Weights of a small GPT-style language model, trained from scratch on English Wikipedia.
Architecture: LayerNorm before each block, rotary positions, tied embeddings.
Each number is 500 + 50 x the weight over its row's rms, rounded and kept within 0 to 999. Layers, rows and columns count from 0. Numbers have three digits each. The size before them is the row's rms in percent of the matrix's.

# up: layer 13 MLP up, 1280x320, rms 0.0666, rows 223-259, columns 64-95
# down: layer 13 MLP down (transposed), 1280x320, rms 0.0657, rows 223-258, columns 64-95
up223 085:575515472405446481557631638468471514551499558410497478539502542533522507501456579525470489525573
down223 090:482451476522418429462472493432506540458526499468486495524543580525505405536555459533489505493513
up224 094:546477452520499488438443520474505529482429550477442505460619394524532529464449487590477453556561
down224 088:477450513412556532501489554455417476450528376483566524547590639544490503535574472461506457519454
up225 093:420463495541527472471514509535513565461553494608556497450513553473611530480461426528538416524450
down225 090:523480552434530518473531445456446531469509531473469432540466477501491506532522503428601428501468
up226 101:486395483557540503495536464446495535577533485432525446462479490494502597464433501459542494579511
down226 107:552510467492547555468449601524491531575506541485395470529577525510493571490524551480471444490436
up227 094:519476448511433483474450401532603450496477537432364380568514459501552529515514590485474513517365
down227 099:575555534529534611487482475568475562477546549510482492462605498523489456500487425510507493437547
up228 102:601583498451428614456492556448532549436525495601464503479503481452561506510395421558510454505469
down228 092:473530513431420507456483446532491427638538544468498489502480466504466610501605478526535411544476
up229 107:457405559485507539548475538533601524493476511499460534499531628503516537557510518585565418609455
down229 104:440523458550599536560513582593558391398516402537514496466495490573546554476547569454523560449511
up230 098:514406470429525514471510498429591441546457576524453459543473531504505513534497501464418409552558
down230 098:652474548592609509489493442590511609516505531486510559520489520486602497472461470359595489440608
up231 095:503497510477531516496544579589535541474505538485473512480504593388534447520539541523481498459530
down231 102:533464498477431573525507455487488502501614477480475552591497538529525497525550485556509520437556
up232 107:558498502502467387473483485416473444507526496443433456480439522501514549509476496488513496477530
down232 106:471545517472593530501476538505604437457516432508487479454521501556479545422426468580476467455501
up233 093:537522484473525537486603576478496361561433480405504509506487543462492563544510481547428441521488
down233 098:456441473521527542562505479459440569554507463527502506443465523510525430521461479444532578471477
up234 101:625478590474481457388594494408469584522557546554454477499505492463539473396475535482426503461489
down234 100:525505532416490533526530441521545467535536504460494492528510525521449429572508473429473483545432
up235 093:453534496486569418499486484528485472443477544440524471551482517494468489495568587454568460534527
down235 095:419485455505388367478553561425458482493491602397572499583501488483480477516534528472540505470478
up236 108:424470509465528463450584483525601434570501492579536516566492549478463548522362549483501478431641
down236 124:448475491571520469512512489547514482606414433529538520562544585455444552527473473488520518491541
up237 097:618467433447517590469418424548506584487425451463576496576478418514545500548505494537508551456576
down237 095:509518488585513494493496431513525388542447499481583460482495397420473494545494524480461540492500
up238 093:512428489558533537512484519521453554547463610546499526572482508509574539469512546567478488465570
down238 087:552508490516564544555514527455616391485512557471402501498534554442485495555539503536603501462638
up239 096:565463519521495564445473465441552514486425609450561530530462501558474490598504546538382530515491
down239 097:572398553458544475416418570453463481507413538556479553482491507590476478494588481573456508396512
up240 105:468489466525492397533559579521456509508550540481559497507445477562578441622447562533559449540551
down240 109:489421442495450519471407448459521552439476499537507537547460515541474477550466578444502495513522
up241 090:515520508497566438525622498448556538413517570514494426557469508486437568540461453554526457489446
down241 087:559480459470483501482424447515473420554455412513563481457534533575453463516571548468436534448585
up242 091:523382464538443461472515493514474571427514487505553525536472487450462517525478545523447452427448
down242 096:504560417543517559530470413470509506460504463542434514554471501512536441545539462471509505496545
up243 107:642524479466543499538470483498554518522505578483438437559569481496541505543466563574517462522445
down243 115:485420455548546521551525439611525529541429526455501501509593526473481472499488466549496456495674
up244 105:452493567500488431523529493477498528521513464549535474570564504467479567528437485567561413503661
down244 100:521470458572577499467417502515489465387475560415557496537466567580455515467510523476538412481443
up245 095:626485538534417427560533447425494532437494457514482428531600493454587486447460442541414547561505
down245 099:427502537510468575511482472461498529483502424520481494485409447403473482542449547508555556494499
up246 088:466537500413492473548446520469499530571538500499497522503518417524492604504515446496518452533510
down246 091:536556512505428528561522454608427501471529526490516466474468485568519512464519515490521555574509
up247 107:485482563494475598486504526539571531532532529468496497505509435469502562488542509466525367502534
down247 099:451549600503471452457554509472412566493491581452551557506429497508482476496490526479540655401546
up248 096:421438537485586548472428494551523473612459578364489493504461544522471521558518442551544473574456
down248 099:479508475433469432634534519412485527609566519493434511463396450519546490428556572469496530532506
up249 109:488505631437616449479480530645573534482495491488593542567465470528574468555515498478558527420525
down249 113:515519426463407501504505499406520470530530434455429570459497503459488455513542464502413418486516
up250 112:519476518442521470458497531496543556541523476516452539577423496419527512424489482478533516451423
down250 116:483486524443553495485533516560413500424568521484482446532390477455529559420449419465476543533485
up251 091:474581511556512502546532399425515550396523520413436502477557517560453566514417486553451473456518
down251 073:541495451470516554551511615548502465574483453629506514537469499459549469514544483515528495500370
up252 103:503448568406451497465573582503524430489446498534508458641536527482496530479470512517488529551459
down252 100:532525491489474444472483468483568466570546542491548548479518524575454432443552536556589460516540
up253 104:493477453446665470373396463505602512526504529483517483509464492621444534570548501440469528522400
down253 103:558527582534531531604498419544463542485472450517411467580485456505455473436473463540537510486549
up254 110:511515583524482536524427478482515505541481558442488481618446555481531497491494542495521515486382
down254 112:454499553537620392537521532418527474413448523539482538569409629532526426476435514494491498412481
up255 101:534543558544622521480457510419563474477568568476452469475555437559476619513499504482509471447500
down255 095:479482511536466493567583464534477508549455446579572588504424513447538516509533543546416484587480
up256 102:523419525506522470464468486454487506543481470522497556614472584586533473572534478530490428564443
down256 090:475499589511520499526478519582551476440488472487421410418487501494486660542339515525472559559409
up257 099:530505530523476472476479503434514514460573548514516466571514467509526520618458556584426428519455
down257 094:564488437500482537493540561582462462493567498548514576434567583515473545603544543529480492497467
up258 117:549500465447558464482467475504460540504514617432638473542482472471535522433487581466525436476463
down258 118:483557478398489541479452484597479451579505509470553471505497499433443566468511459420539494520575
up259 101:534580534454521547520451434519582364496540469475472580524549409514631540518459629492570521533482